Weights of a small GPT-style language model, trained from scratch on English Wikipedia.
Size: width 320, 10 heads of 32 (2 for keys and values), vocabulary 16384.
Architecture: RMSNorm before each block, rotary positions, no biases in attention or MLP, embeddings untied during training, normalized queries and keys, attention and MLP in parallel, local attention windows, gated attention, value residuals, hashed n-gram embeddings, an embedding shortcut, learned residual scales, skips across layers, weighted sums over earlier layers, capped logits.
Training: a variant of Muon for these matrices, 432M tokens.
Each number is 128 + 32 x the weight over its row's rms, rounded and kept within 0 to 255. Layers, rows and columns count from 0. Numbers have three digits each. The size before them is the row's rms in percent of the matrix's.

# layer 2 MLP up, 1280x320, rms 0.135, rows 272-378, columns 256-319
099:091126085164097011129163072120123159193133088137109080132124070177136134102138154075123119147136102087127120120076134064129082085127091063141146139141130177145154147121163107096215107134103155
095:136114120100178163130107087168078154116150138158124103120128146102138118067193179148150196183168110145158105198112139092120059108114133129059163092180150124162170122103085197112117118136146142
100:093158131134124123113116126108077132130108130117205136155135143123145174148137150103118108127120131114099109163066113098129101111153117107127111086112107145109176166162162116162089086140151170
099:084104172148111132110146123104142129065198157177060091133127133076129117148113109181047104193078112170126109113095127125156098143157059160150126099150119145143113106198171160131114077131145168
098:135100083101061089101129127127101095112101113180137185150100085140072106070164139157111044143136128087169108170107099137153124122130071096120106152111110129123121164120127124119144153140153141
103:199105154132152117114161169080169093127119144153115132098104120118112163085171154148135124152087140154129149146143176123170070149152150095154161136125116171088149102185141135163120127132077114
102:155151125114133148114073067162186110112129172149177103050141134146091159144103110195141127091149140201158136116145121076144085063112130117133127161125145096126149120139169094055118162151173180
101:112132133124151137107108129167218047133247160149119147114131101105135187138100087123110125129081167142156062128122114136117145141077083158125084091166191182110084092131152112106100125073119056
098:144066080157110164157079163177105136179126100153102171130104154088127100137155163129064155060132168083146196120143106121183075106156117109123159177105105182170140104186179214089124173144136155
085:128120163091032140123104136139138122140115126154147158170124136173100161152145097094134061111169135101132116131128085121126183113119103192127100091157122123066157110088159185092161093180070103
100:171208101186162141124136176122129163068106201190061079107126139152157133101119097192133119148134186119144054174159151101127114062090186111087114151116094127190143122162166109055141108055088103
095:108148085133192142132087134135129125066126109102098099155145144125141065183074154130096128135096164094120157131122142110100062150170139136123161116135105115105112108135180180060119097100115170
099:173128139133168128132139071053165164110137116066140138171107124125161147114151150207100099139127121091142112122146158092194123117053073082156095075110102146144123092158135142087078137152104128
102:117129122112190036106091144132119144087132130067171153088186078142113132161172190122095110149109079167184081100123147187131127100101108132090110160146121127117147184161100097139130107156110121
106:090057064079149151153107155128138051125135129135141124149072112154121148157077174182141139103115186119085156116095192123200171101101096168156114072099091115132156108141136167108117104160102120
097:036150097079132115112160047113095087106134179096103112176165122142122113083143128125141138087147154087070106158095061185159127104134067128126110131169163119116192127145149126179171155107157124
103:132113167111119144081104139122170112137165199170109080079080166139079092138101122106173122097153176060123148144082149101147126157087127084060087157104079198156116156151117154115124095068091121
104:127090131109161138141118147105117175141151122158123070137098155099183123148156095129116174076114090151130105133128114066104148105079148166133125065187176143139130191110124131159077131145137089
099:113140125176155099077136171137189119101105103105126104118116145108119107141108175112159149151126106153180142179191119116118118169168063112181126085132094127101132159132132160126125152132125085
102:146076160137103131125137168156071126106168138113134097129140148139092099114120123128130123089162106128166133122115110125177100100108150199143103135106130089115102124165152148153130140168130080
100:169113043121164140118112166150123052112155104131101098113106158126108052075064151163176219121170086103130168144171118150136106087130096069135127198180130093126115134130111084093159109187096110
092:144131137181117153102100085080091175128206107191119132160131121182129122120138064119121158119091106145094090109155112145149151146087090151150097138138069146134146155117210115113144101149093075
102:143099095199128139124132118073098143155134131138157114124164073118106137143130159151158168102136182152131156071128093117077153119185146065147113177129069086113155143118140171209117150173097085
093:057157101153149154161132140131140071142093086131124166072089104118096150077050083105123094152086140115106113094127143125121160123115135124123102193155143147178169149150133109111124098066091165
096:158173134077156128154110109121098131130117153146131102096132112118071173127147186088152144096151115081148107036120126118102130142085123089127111179128087087162064193205101170145136105135129143
091:112169064096108079130170175143107135082131134129081141203177078107091146214122135125130159146160157099104154120114179206165109115141149130134117102135059154174159097147140135106126180195086128
098:124097081057182206178145137120178162134116130095122107171121114103105127059143127163081144068176148148152166148124087124152217118131110167139120185092087166172106116097127159137095097163101123
094:100078139136119067165110088154134145150109079159090168145061172124109144117098164090161216134193136122131160095135160100080092131192092086137204163105112119141165138135126060087075097126201173
094:122193126098135068109104075102202092117155148146109150178125082124077164141135074098110131131149154112135140131164167172122106135072137150150169131096125099106086090102119159169131138127150128
099:111155090120098088086126148164123176135136073116172137140165102129159110161164122100147118117115126189131170089218128142184109078121171069115117119123140189135114139124083133191121130062120122
093:138105103073166105125081135154153116111130166126096154107121123109105180105158105178095177150127154094158133159163159164120130054131123146172133180153169129165091092161115112104111121120084103
081:122086138142144109148125085105107108128063124096136101202148067109187190060139067132122123104116119151077153136144153137113114121100170096142124131191135145116148145136130187139138130137163107
109:144149097139140149148107155081127100130120134099126106177168115122172103083136165143093104088148138123196121165137111170115134113077095093124090191149172110158103160128152116076109112141160138
107:093077116107159157120104122138134148105180124142157133148082043114161111098075140130154125105141101113084124138094139110092116113116128158100158156109158082128118117116111137145093147136122132
100:133068058079143116157121141119084192135140105121138162099133151085127150206123117154131129165121129113156167161113097119105084158170105124164138087100148103173125132136120101141162070087129128
098:125098137124188161123137148061132087115111109102232112148093125103160107103144119105055173081146127120133059140093126138144115123143138161111113148114085135151157118118189110177142130070156176
100:193130130139203091176127144125103119137140119120158172180120131115128147133092117140121104193078102105120115138163167148194118068176118136126134150065115124164197163089154186186093162146074114
100:083172118138176108150107104125164119132129081115114138158181142095102156164150181111110104157150055201100159139110185073178082176107091128140172141124087123127129132180157113098169102132085087
102:164102114159152088203085054154089174122144132102059125109113139118110092114105111097132144084083091120126127081120145157164186132089073116169085123105149158147133176137167129126106145158139093
096:078097102189125120085087120120177112079135128100151177093133115041141170144113163125125176136121114114178096123129112089184087099184184148133146103149119120100119166100150148123135141157145067
104:165090170130173116125098070137139084085091168101097164112127168108187169196165101119154122103129162151108190194116116051206201155136157116133089100181154096131100159177128098141158247131132144
099:146120113135198174101145127151136119142155112171144166080145124111115121132156086149109121138122063114109168151144153154121110097199095110122108112113127097144101109143131102108077142121176156
106:110125126165149118090118120123120118117159107148109080109165087128096099102165129116095153166132153072136114109146081173138137094089087113191088121112090117125101142172114183068123123184090146
100:104107102161152096117134128138134177126173152172101118107063148148145119160136173083138146163152145088090131115111095081107156073095102139117154113098116119145090132147117176206082109151144130
101:198140146102137091110165138144109106108189111155043104146060192139134119132132141141092166143167191124123100104126158126161095145137116124146145133119164115156155088134212113179166177155132126
103:115182144078081071147150067113132118112099197083149155149100112045164108106150135101123061092127141154096089107136093125080184141109144095109080121021090140143085103121131107115152194142200120
111:184147162156159109140098143066125131120175123162196129102123161090177168088126160143115150118147107192114120123190086094108123117090080157158148128161150174071156124177123189160112143143116100
085:177161099118109154188157182118101071105152158154096102093097123154146119126148113146153129119112079093127089138194172107139147174100143050149123124107100065115142133152115101199220091094119131
101:083168097102100061089090094165157119136121190124089126083185176119123209089134125189155167039140121115089153080097115118121102141085096142145183127176117117103161093149091104134145133114100116
104:109192095148172136201112105154148120123088156127123150085165106149152170073085119141148170112155219066070125173176142125156088163132206171130086113127159158171100117160078148155105093112178086
090:105121156088175119163137130117093123150105075130117123081155125125148143150109169155175118194088112130161119144126128093100123124060170119142126155133192136171138075098139112084141134149103159
107:081134197100136093106171136129116112143130130097178123185066173148089171170131109170141139120172172184072127099158136123071107135155170114119096141116072130179160122163161131111116113161109102
091:129105131128148083191072111139107152158099135095148134102114105148125163078126158157131101059151119114153136129107168127136114128178113151150096114117162094108103120137139136132193217113092077
097:132175113086155064142145114103121098140155148110113153117117129180130140089048170194092135180144135121083128159090153129126114143101161126158132121091114114130156094144154157125136111116127136
096:115160165188077109206114084133074101066085110031105093111139144141143114141127158141137107168196141169080111136143096130112090125104135120168127148109104060139175099153185108146150128179105129
094:106077093109117119152113126165153143097147122107086077157081133093185146142162063126075118136120150154136117099176123152104181108117160058117158140141089100153126148108184127084113140114122131
091:072162127107213097124094070138119102096095195138115153155110169174091126138121110132131179113117179113107117151116154165136122097099067188136149107152090130120110112127134115147191171146123161
093:046180147070085154164147124077122104132135152108119112117106126141126144037083173191067152109108219133151113163114116143092126133137101181076111136126122172133131149175094149185106105129076134
094:133153078138140154145114108172129132079129130131222123098131161086094112113112165131198163147162052158184117124095132119155107152116146124181156095167134112124159128164178207125194109152153160
109:138144103124110110159144102133125141127147103150145093126158118160128173132145222141118181117127160079166167171154113122061140166070125143127073106135139213108148156094165218128168164082141149
102:120108131075143170182153105113188172108120127159118107150051126066104142115185084140148175155141104145150102100125137086124126119118109140120058073123118081085125151143175094143116073138152173
088:110117128146156146111107131114122086055061153118107074163082178198124141121110133149078168122116134161152157186140182145105171150106180047076087143123087162178097157125111147173134096118065099
096:093131139097166053076113080156039165140130153081150148092149162089105163130134125164153152131134132157152137123133133116119148162164086125156135100106083127118116149129186161075117126212104122
105:195158159143155184160172179115128141152160116179123133184153145130132110079068136128154097088131109096127118155112143105131121159067181117147118100157119140085077097109145144148170105151148148
098:160139098107122157150109144128092147160097116154103131141131169139094144160105078117101167136177097110151109129157150095139110119116119119120145154146135161112145192132200149129141123116111111
096:158136135174170176110151095121165101106115128060115077170160154147204148098164171114176113113111122131089157153152140076092036112179163126114152193117120144141141111131132144165129130154186124
091:120095088159166102096078082165081099168155166093120154174123127159124103112152130163153086104084153095144073175134114140159108099069083137087204158115074130153160153117188133180123059105114126
109:110152124161142084117153169064133081127170111069073113100121131115092160095147132145084138162119092104079092101118123115119149151088109124194136160117100161116181117082173163083101114182121107
103:202136077130161153175129113192183125075179147106098134139097122105100154091169120127121081110128094176115119113187134133113136140148113189169131159117116106054137125118098145157181131141089152
104:134132132145172084143157107160205093140161151079146089100112092107103136143079140141117105174052113121101116083163142134132136099106201119170117194113158116131102114099129123150145120114106130
104:097199125064121104139164153091164094138122100115102118081160124072140123143133112108119179179160069121107085070136139143129088161128135069119123126178072179189137100111179186132108177105151145
099:187113082104093102128127109136162120097112094123116160122158095153123118132144157110117098155074122185109172175176153172131129130152176117074154161100104131189111098151062097141137091133202110
094:126180182122075084100158131122167121080158154154051137174109139173108107058148126079146172128120119145055175087093082108148115132144102108061132105140188166179093132130109138126093052131106189
096:109073090110163101120143077134098112190159084131138198118080101125132131154158129114089206114117109046136155113137124146108090088141088169169170133134120122099091159112146169181113165137155153
100:169125074137095111144129154029161107143127128148114151191145120135125145117124121078180116140118133174143169117154087123091143118132162076119112119175116150110166088141137181124127156127162152
098:060152082085124168163100129106167131097129126144144128082142202132100104169137129087104182160133122119119105070068115172142143134102087146180096147187169175074150159058173090112146137117125126
102:141134146148143149177123123067110071147143130148061149165119125120116160112160131134128078137103156168119138171101153088084165126146158074137143168124168142118186149180118146127106080084154157
104:077101110111130098101064124142126151083087081130110068135150106138176123127133165156139145136118144113143142164161054135165118079087129088135109144071106147164119181074082099117048109148134126
096:116131098106090138142086101167141096137111178163125072102115148177076126170149130128100134146164151141210100186139143114077107153105135129135119157146165120163119067166176147123131151113167153
098:127116115085156148083094138072150132081133147127154146147194192122146182184143127100136161155171113120138182150123094175138133091098091163123089148132096191134137140084080101114108170175128162
095:148128108151100081156128091142106140132110169135113090163118115099110075136112164143134147172152094095084100177111067150171133190131119207143097137194121124105098117100106120155146153135137141
095:083127143097161154130220122121095119116134147089110166111110115092124155094117138103162109149138103153119064158177094101101120148118136075134145100188104081163145216119133124166178118087095127
102:102108115095108168138110136143126152137189081102109124113173149153115111089115127129187160087122109097089082168157093122171125163138148100156151129159106118119145167128136173123086063123152103
105:090141115107158142116117112164140111097138136175093111109073107094121140140075156138154153075174157076096070124116158085075139125102081097120099138106093103126084142135109127073173102161148113
110:103119117186166150093145116114103064079145179153129107119150177108108113127167075129164165147123146102137156133124112081170108155119090119105146104079139127123124129105124121152130137086125144
098:172090119080110104130179109121115140055158079162090166086062100118140178156060176194125171132206103163104130109068136094109141112126133113135066105065142176101146130132122189121133123097108173
097:135042113110062104166085161154105190157107137138065135110139127192158132121116117080146210066149152090156144125133094112114107153166134116111112109115112103182159139156123148156166128139134141
092:178081118141101123111140112150044151130192150111112113111099156120069176129082090138118061181083099178123162105130062019114078108122099167128189091177144159132116127143171123108120190162113122
099:132100085130116098105141133074119143114148134157153165146097099141122131123129186104200161148173127120116139133096096131138084123142140128173138063154114168118107093162147190146095084127126088
097:125115127190123051110184143148119168138173201131104093175160124109165109108124135099117135115173142090103133130161119073201104097159081119111187150134113095144153143097156064118169078149097173
100:126150117138198172138130130107176083118149127139095112148094181097118183170105130158176116091131120086177109155083141109183220154065149094186134103110180150122101156167180074168193093115151104
086:145200167107135156110136145124143184103108124065133090107141151107130110142247182130154145156172120169094131154158134061138198164101167098089140101131119154155146182156097118140157113101135178
102:135127110111141140158127163121075053133113127151112126112115119153085146131141180113125118120082093161076155115098115090160121225210159115129043094066092191134135094129130117095083080194105103
097:145151146141199103174124076081059143107172108097079106135115135094100116163131167094152128140077093101134075118107087111097142174084170178134119195067136175119116066042131163053133196128119092
091:120062155164151083139122083137106111123110110085144111099095110139113126107144148197170110131147150199093106157148142136164093109091088056150122103089143134158159082147120160126086119154132099
101:079089102122107123097079151112109122104164160134156195179109164174127088151157137126077109132157129143195103089171073139101099120071087129089130166064105087116152164082115103106183055117112136
094:123125115169146129187146108163124099127110121088073114081133054134203112103123059143110144147085149151085107132131107110115137144126100088146119072204096091106115133142165157163164127150122211
093:114148167131178113108100121138104143144167059196182114154122165078162104136097095100161130092116113168111185133126122142120153072121124171111145123119121120066127198122125160164044125138106094
088:159140127143130143116183075110120083137153226160064123054140141115111051106124075085143130172090125139089076180072110107155118153169133121066149105061086090156111093136200157104184138146094100
096:136221109148172163164066101144191112131084071128141148099146092100172060116115102137157131119175163147096140149156114102108154138114144094209129122141116126065115154105123115096130144154099158
099:134090102150211136113125135143182134099131106087112083133075123162149171108122077116120137134160144115051153149083103138118132133126094120118120202105132089159177128160129150101131180105144160
100:125128096143134067149115105126145125164193175129117123141169129089106156077152157173163113136145173107123086114135136102118131147110142081115051091155163151152092101128137132126083129137137135
105:125090142159107089176166107102141149109064172115078146106135136152160133100227110179145072093135127171096055122158122107137194142161101119150125066126116118125185138166145113165123109168140124
104:123142122146173143110145092177131124114156135160113104149123112162156128159110059149095181093070132182056111087136126096162119094151119137128151152112187175108108161097084092114086100106134128
100:076135185168154090104088142145196123148124114133139155198121127071166140135146164145132146120160148112108145071177132158144079145126116114085110102107134117127143117133113147167144080154112176
096:138127099091102073123068158180149091144141061161124160109143145116132152127096138067105099161146135153071174169150166092100192076115130154148141180136123122212155126141178135176108122111077129
101:123145141170124148098136138165091135165110146135118112155127164133157123106169164116150153105146144162128120128136161121109087136179127095142088221099178104129091111122162104167187139124142142
# layer 2 MLP down (transposed), 1280x320, rms 0.0679, rows 272-378, columns 256-319
104:094159115132156197055183192097116101124091113133068149145152156130140093165135088158102157140112175152166140104146198149095135154100175118111092104165145178056184141125152169163082097094134131
101:168169143142072130081093143049153151109101089134167149122115121072117171095103099143112144140123105121096147073138103093128117079160144129150101103119157182076139214159158091145157089186106014
105:138118095122164186122106121175150094135123162122134100101112207150079110122109074124162097164122130122121135122123141154139120129093160211174145132096133151127128168156133119109061156109104150
101:099130123136110172121094106103177110207162132130147122098106113086144079127120095141130143159130132165113133121098173066153139169051119100101054112143110145131167141144162078147061131121147103
100:120081115098119139106103150130086146191087089059102116112085096132099123122148135121128161171108091126119146182149093102097152098120131104181106153159057172142093121116088122119084146098120074
098:125168156135104126116133153124105131155153149105133169145062123117164124184182120195131124146125108122090110122149108141140129117116095193119104122119092079184115160114127160156123089133139068
101:132114142172193147126144118178140166132161117161121122067117123087207150127127123089112095129125141136096122174074117084146122171125088090099073093099115113162112124146181101172151106126133184
100:157131165123042111162130160084199118159157116172147183088086123180154122159128164115126185119073116169049173129087127132125127113127053107158140107164097101144145160115126114058175140084128114
100:138139117144107122119135124109102132158187097137131129156091109107101135161096168174122131126138132119138100145159137122111136173116139096104143102210184106113140175097132117164096127087110145
087:164144125089145172126105159109157133203106107127181118113116126183140159081190149119101147091113078196135195137150129165156115118105165173103126135088102129142157159104138076178151135123127156
098:093152106111172196116157121089084127100168088149171146087155105144103180173172166099095123132104204097123154071155128163117126113200094150174160185105104148090118215170129115088101118181142139
097:186068117133106176116164148151170099142126115104149160167107111142098116125167117156122105100186171150078089145060120109099130110149123113090100170135143127091115175136130059135145150101134149
101:111100129113107169150132139099141085157135203128159168133137129152098102116104105121175129068164115185055197180140098127143114134162119182108110138133153090079123157085112129094206085170070142
100:129164113128126125158190103096173127101097151100085159107066164162157193094085125158143189149100125141112128125133138090097121102124079131147101153130104148132179150104126016187092175196104118
100:147169120084108131144240119139148168123112128129116074157135141166154118140129208096088118157160126132113055128156088126156082083094145140134112122173118090150115134167135139122101226110095122
102:178103136126087174102124142092160163199093188102105148140104134128157165132105115101133169166125105139126181136055130150140114133103121131105142162109122159160138148135123140160070139152123160
102:101098134156114128114110122158125097103125121185173070093116099060089108095146096131120145164145106131142133145131136113158159078203129100106087125140163106082111154130181133122092184098140153
106:145110101164100116077108138149116159143175124115141159144152143106116111166083147064110158092122129128148105149152159173149118111138128097085136124120104077211115120164120100125146098084096117
095:127146182106127162116134090112163119092152140182112153113142121131114186168095054129183099131131164118139114130132143142112150145165180151143143138109112102145130106117129136109145113130148062
095:124162162068107131130161095063103114131136118175109181107158130103167153117094124070140153108064139113042109083107173081146132171084133126138193144149157154123182127132129145108040205136144201
099:141116091116163078190179139122129189196143094087188127126108094148112177136141100104171090096157151101140138113086094147117145152106118147169094149133088146111139058096156162079129112153157159
096:149132100124168165145191168095145136091098090119222131114118112096158099087115126123128128155103111124168147076118167085091136141105193112088148116112133120178168121085146159148146136136141149
101:168140109060152100129063140148085162066198113141097157124122090106161130103114140129109152197189158136139159143105101093159112161132133152143091090103158167152095071115159111155150159158125131
090:145135124090164169095119164120173134115104115167113104149169133153152099131082061111122102125165170108175146121162152119083140130127106151122115149095150089114059073076137200143147137137128155
104:182094164148137074163051173139055070216133112151115168146082103189130139102144096074143149180096108135139115155172151089131139155148116144114130083111127129117141113079095116165130134134124123
096:157188170180118151094078151119104126112112178122084135213154077123161116153125134140132132111132082172100185133097119119104099129138205137134109137138053162128119146113130139158134123127149147
099:157094149154140142184100175152156133092109138099141130138128140079136105137157086099122115116118135115081164070135067142125152079146155111180146205142166175091113168143104137195087108094135165
094:084171168089141167133203073128132188102166151133145099153183155111174186119185147140128081110052122157120123097131085110163151147108164114149123094195147126114140099134155179117154169117152164
096:076128160142082125143137108117067095189119155066053123141163120160138115121075169102126130125070134154101092127143109185094087128126128200138077107178086131070122120140097129073107105143144145
095:120156167136110127101209114131154140052131084105084159095101115119121191132149094141152143121196089097129147190078098175116147149164145124152154099114138094124115136104100144192088099210127106
096:126166111134182087110181090169100096159123135092159132186156155083095137108144141170166131125129100143054148137126136105159126162100115118145189103131126101158059122110161116100158128133139113
091:133098160139132106098170133136202055155097196146116130171096124152224142170152153167165145113159110117123128127140162104055108134162161100113151113100138190117107070159154139140205107121125182
108:141100106115119112102178063162114166149099075078154162097110102114118135113160124182170167154151153173125128156159134062116166138110097128160174124139166085074127088122146125081156088121074146
106:186143136167091131175119118090149150237206154146159185089085157146173150137107136149124119163082120142102107175144143160134116146157119138159152077136115097113120080111137105098125151098162158
096:072205129128096118151093081170131151104109105127128121151066128119106102121092178153130164104152135165155143101117153160110138130206160075061143127052113143077132094117114139144109103155129104
096:132180110064096060111160095092063169097151120107129141082124118152107098133045075127071173099126192128171145145091152156101135147144098089124129073114142123168083087136149122164124138130148091
096:141170114147090074109156102152083134142118098128073108088150078095135164165111101123162129095153156085124135054153095075134113166112114151096215146111126126087107176156140079075163157139170104
106:071126096077126139126195146150093132089103126087093156151132065177116125157106095137087101108103117110127117063129178125104102193116106158106097102134215092059161142082105111134164095084102132
100:150109095110159135074141171132178119120131098127168095154125170079156123185101139185134172166139171142103121109142105136194096116140072098109085132141171101099155091155173134085086132144121145
096:116197120112112126095165141126148166141144121151143147120091127153153125136105141113122131084098091126081126092157093131136168144158106122141155149096165143137112072116115078171202074104100131
101:128142047130193164133168118162140113077154144180121131138089126120115181158144128142135157084120135145169143090130148137150151127125081169152141097086163149179125108119105136113144094142150131
100:168104164118071197103117085131115177175117156100143108112154078168063144137151138113131169125083106122129095122203152165136097099100135129141177188208145151075157132082108173088133093114096142
104:195125067066124119131135064144130130195138127115219113093135104121089136105122114123159117118153146135132147132054151116134121155173167113097105118156102120133109121121091148128131139171197120
099:154131174140132153131048152168128143150176128109183095164139199137138126120091167100105142118091113149148174107119118143041142136068156180147141115111111128190145158139085109086101128116129123
097:223138111187117089188118099125144130098104095136089044118098125109138128121097049129100172092128156148163127127133143123153137073095128177135153129168140120110106125127126102102097135127168133
102:115142123111136122142111185175133155162100092129182209180118121062130140132170163106144123136113096084164158092096115221135174190119103119103123094122087134123117148167170122141132151159110119
108:051154166109108151199162104084159129122118177093142079149146198188121151117155184166158128060111139138101085080135139112086098110136135133132111127147102074120108153161092139135106101088090093
088:167093157135137167123157153158102113157143106133174136172133086210152125158153153118154087111101141110111137078108168162115127111125146146157145132099191083102146142142097182106176105144137154
102:079141086134123138202149141213090128147123125146141105118143157133105134096126098146111089135124154143130173190133159153120126095143108087129129143144092115120170165105138109075066161098137172
103:148143135178103066100160161133120127183186160128131151189118109091096120157100151099130126152144139118156111135120083108168169062107154151085093159079153127110152205126145102144181149102145092
096:126079095133095129145141046162133138095044183129139101048063084092111072104166123124142113127093139146099099132083116149181156107170155144154107075071072159088132125151183126159132085092130144
105:157201131113088133148057153193107118089142115119117138129153077114131110109168145068095125176136165135164122146156086114074142126124166160140169122085066125102128146165154080187130186116145176
088:155151180152057130152166118127140157175127067084140113147122133150127077128137128140170104157131081105158153070070127113105144152173197122153182117105166161193109142145128167170148158134170106
098:139081093116067121151128154114099155172083122136145106122179083122179071099077146081151136133137118162183115117132142107176140103092067128118155152134146142158107108187170169127110187156162111
100:110158152077155113148115128101126108164137085192130107088119103135138116107151135141098077118118129193159162089128120192095102168120162096083157101088101106101165138104109091122117137100147144
095:155143122125109135147193080138095087133144109120104111098178028135076107190127133152080145167109133147090134159111084128108121121098115122131168158174109132095090101098135131117129145085096157
096:169092144160093161056141141136130107151148099168115160115155122203119139064146116168120106070102181175070134115145103135081121174139182144099204144119109112086178159131130090109098138192131151
091:091064165082092136143200116107122242127131112121114093179109168125116066181124144112134152107165156126097135160112133135091155113151127100135151159109139118126158143142184139098133163161132125
096:127125173110143116117172118127164091123159092130127142148155110052141130095145083135065145124105136157145097144106084111103152110131172138154136106118187091091097149078092118087145160122125145
108:128106089193145109117138125143095131049121178120151053129158060095138160128115071130090129133138138139125083107134209104156086145099099111171112121109193118105141114225167092159093114123119127
101:092097130109145154106100161084140135083182112162083163139108177069113183162152116101163122106114169095140149183111087146118132141145136094089164147107084115145181096154100138073116135141099168
083:146132101151102171128140172146138117148110077141148087094101099108085144146105083182109114117133135197189150111136087145118126090101170156089124133094152049111122139088105123086113080103131198
098:129148168119109147087219169107165101147127130091107177149153098086153154148149151144139093098110112145143143144102172095143075140093161163122162139105112116141155162082120099171125139091132104
102:146118099114132151128090197092120129099098081144130169089116137106136169123144083073175139183187136086146120135121143135125148111190073111138114148107150085137168121133128147113159130145196127
093:142069164124167172126174128172143110194137145174117123101095150074120103140131065217073127098164111177156068124125115153117127112139040091056151082105076109182081171170137199158144150098135152
098:064072119159166126111106067092080111131107125117125102119107140114132155148130081109121135064149149092140116078102118097129091102106111120141133112109109175086107145119128098079123120107112114
097:126160110143112138135155126144071155061161086074165128106143189123134140158093092157108118154163123146087177163144164059136090124162170107220142105154142122117156122126162121105120173110138108
103:149098099129084213187171051139168079169067121128144096150098154107146161142164098162131126112157114157134131156146094136089091149102103128082135065138104113137141130126117113104142151061165198
100:120139120188151158158126092084083123168103168097159177115210143119152102160137062094113189068114069122165156127125167127111144134124140100128067151161164099156114101138085108146149108164142144
104:136077184140180115090123152139140144155103124122078098115136119136120139126148131125107091155130110098172108107123152108167162124127097150121144121095168092137099154142190109140074140139180139
100:130131152173103178197088141154169136159141120139141154145065115159165100087138084179163217113104123154147100160151132185165152116128135046089145118166098085140109125118129087112107180105198128
100:100211143136117170159131142115109140125140181079137134150156173164161120157141131144156097102142123077110154179159095145167159153109116186107108156123147116060143173083149081105142207113138149
098:108161089119118129071130190125152094057111146100174174124115114132083208058151091132154115150122072096143131115072117128110136140127151141163129106115093152107132108092083168105100137084116117
101:156129098152125155123110139181108168172143161117109071130179134128139103110109096153147114062161112135132150163165070129098157117198165088183130080137141131156100080130124117134119116118171159
101:133152123130160153163123131071084156180139097164112166178110172129082178138189126134122145130145192091148095114126132086190172133157153101121140183095192147121165058167114144163167141086126111
100:145147103144162076157129161100137121063104098106136077156073031096099172174053123127114131085098142114101100150129127158132088141168192156147103158124111123150091074128187075146149115147103149
101:093095159100079095103179143110118165135122128119122104113096143129093156117149039085082136127121133130171113164147125106090147099117155108103193116132061130130075086103128194101143154118120101
102:124199100104147149149138157130121094153130157131107172179160169133088106096130146081141131131119074147133148165150128110125096165152126134093156156158179143095059141106158140134127166196069176
101:212133128166144134037080143123126115127161135118106178120126156096082072104111086095136111131169087123052169122144091112115108142152171169141130140147139149173161122157145087111140113103133132
100:087174163220099199170217168122106090094129166141130202116138089133145087104130195165138135106103136069163086163149137080058122128132092080130082152158168113144131124132126142154151117187105070
097:148144155120157118106087190107084117146109132156129106088092092157112214167152117169099065101194101124170166095117143101136099089144112128125133097124123096130187085104045113167151119093109067
098:142116097143107127174088084159144114137113100182123091152155116090089068157170155095121096112127140109167132144126084124145128099168069095177151130094119149144106118170051108096114205153167133
103:100149120094168080118144152132140144129174154102082107132135106083123091122088122168108124163164121160123130186139106155131090121078149123145100114138104162135117133158112115171141132127131140
107:185086099128102116074128093146117078099139160145133128090163088175062164108152076101105079091086125178133120071131131102125162149113138134099200130166168112158207157174166108170163109138108098
104:136179101160128166169102076135180126082103070161132169122110090140059081121217107079107137138064115129137118166163119078148106110143102146108115104152081163136138057192147157136099113158157103
098:149163100132170133186116172122135148172158136101132113108081163076151105138133106177123148128073097071094148149067095129059151105140110105146114149170071089129062143188111110166109105084081154
097:174172109106143152095133178130103111122160107181104116161122193134134162157137097144154094165160187187172055158133141161153165091094132165138126092101186198126124108136141141129130156109161146
093:112132095148083140138174140150139164112072109112149132054178128192121112131166078140059100132096141056104143062047132137165204090129158073139113097121133131195164157125080153116170116155076139
096:122151090042089094141154155214123124095133187147131209095172148139181087155143153164114179107137136108080175113146090081096129116173167181075143129155141095151174120150091131082150137132134148
100:100174107138163150063129122120121127103111093123084125051112148135066097139112173151125123121104079179098134111140127145100079155088148164188174085197176158142151126148095156074104167102159046
102:091139147155097107173104168091115172166128109108144213071107179119103117133123102153095134157079080137099126113195151162109139117129158164095139149080123154155179178119119155120134109097200087
086:144123138051168128127157141150138147171108096100179115079115142173080109147102115109100107122110128120086116152144064095137161063133118119115178048022105115144088179090101116166107122137179162
105:111155117115119122139149153148138110096135127056163091138135103172124097167093122139116154142170075104114120141120107067121153075132133132077127107119108081166098113160111169124181138142106078
100:109141126127053142151151128106156083147155155123109158153123178150130120187160097123087104065123131129141143127121172076128096137186094198063132127144107114132117140218095139168153139088083191
091:129153133098090149195109147077159127191104102115135140171135121128176154165144141139112118117120074076121114152091163238097133123165120170106109161125096121103114162159111110167080178131165137
106:119092149127153053103093024078148112156157157144108125106121098131162131112127153127105137106175138101099159176171126177120120128151132151116062116180078197071155140103102133101114166114131069
099:148120080150155123145093162090108145153166162132128172137128195116103101080154114143127167115135114201174090106148160188191137132117213083119129072086119121115123124098126118114223084103127117
097:140138134128105148158193119074139104132157138146205211076072115108164097132135089098146088108177136141093068128132124100123133178131139135155110097122162172125087089191092140082122138106141147
096:090157150106178093159159175118131109147045120120134112121150147183099109119164138160105152048119146139157172127125167127123145098133176207164122130123140081087123133075134123145113155164101139
100:096083146067157112071119197157094089129187123128186123093087199112070189183101114060143132147122113122111117160150148167121147104152123122079144082063110178156058163174141172179097145137123044
100:089139174134129122131162115124077119137128062175137142143169111119132167145128129109169081120107122106155107158109111080108166133111145124142129079162163141130203136097219133195118105188139116
101:099117127159094116100119074142123112122145161073099217103099107125108146166122080171056136157152037103116173135137136088151151146132123120086142148115120113147180122147114115106163061156137126
106:116175076098141099122102177113161127111168162133118150182122128149111142138117108124106184151148120102153193075117170111102110145113193071162107119169072162130164127128137135104121103108091110
101:158083134160092130113137141142144148175129099150162131160092148112134118100100109097133106078140165163127141155120088065078094132113116141165102161123127136123068150119097172153145141118106136
098:110101158091129118170164052157147154152161141134099148122121105090131117127103096133131111109095131092119159133074125125114094139153167096143167092133124069118094114190140123169170104160159170
099:142125137179166195108156098138136108135088151093156060119166135108086183141143189140119117067130118086184122126105121142098160139173113138147131127074097126152182071106162153125191157139131120
102:115134145088139145140162110124046112122121099119120111178192077185103152159086126150096147157139143144103126112172065108078129093052106085138144203177177093182137089092128135154020186064116182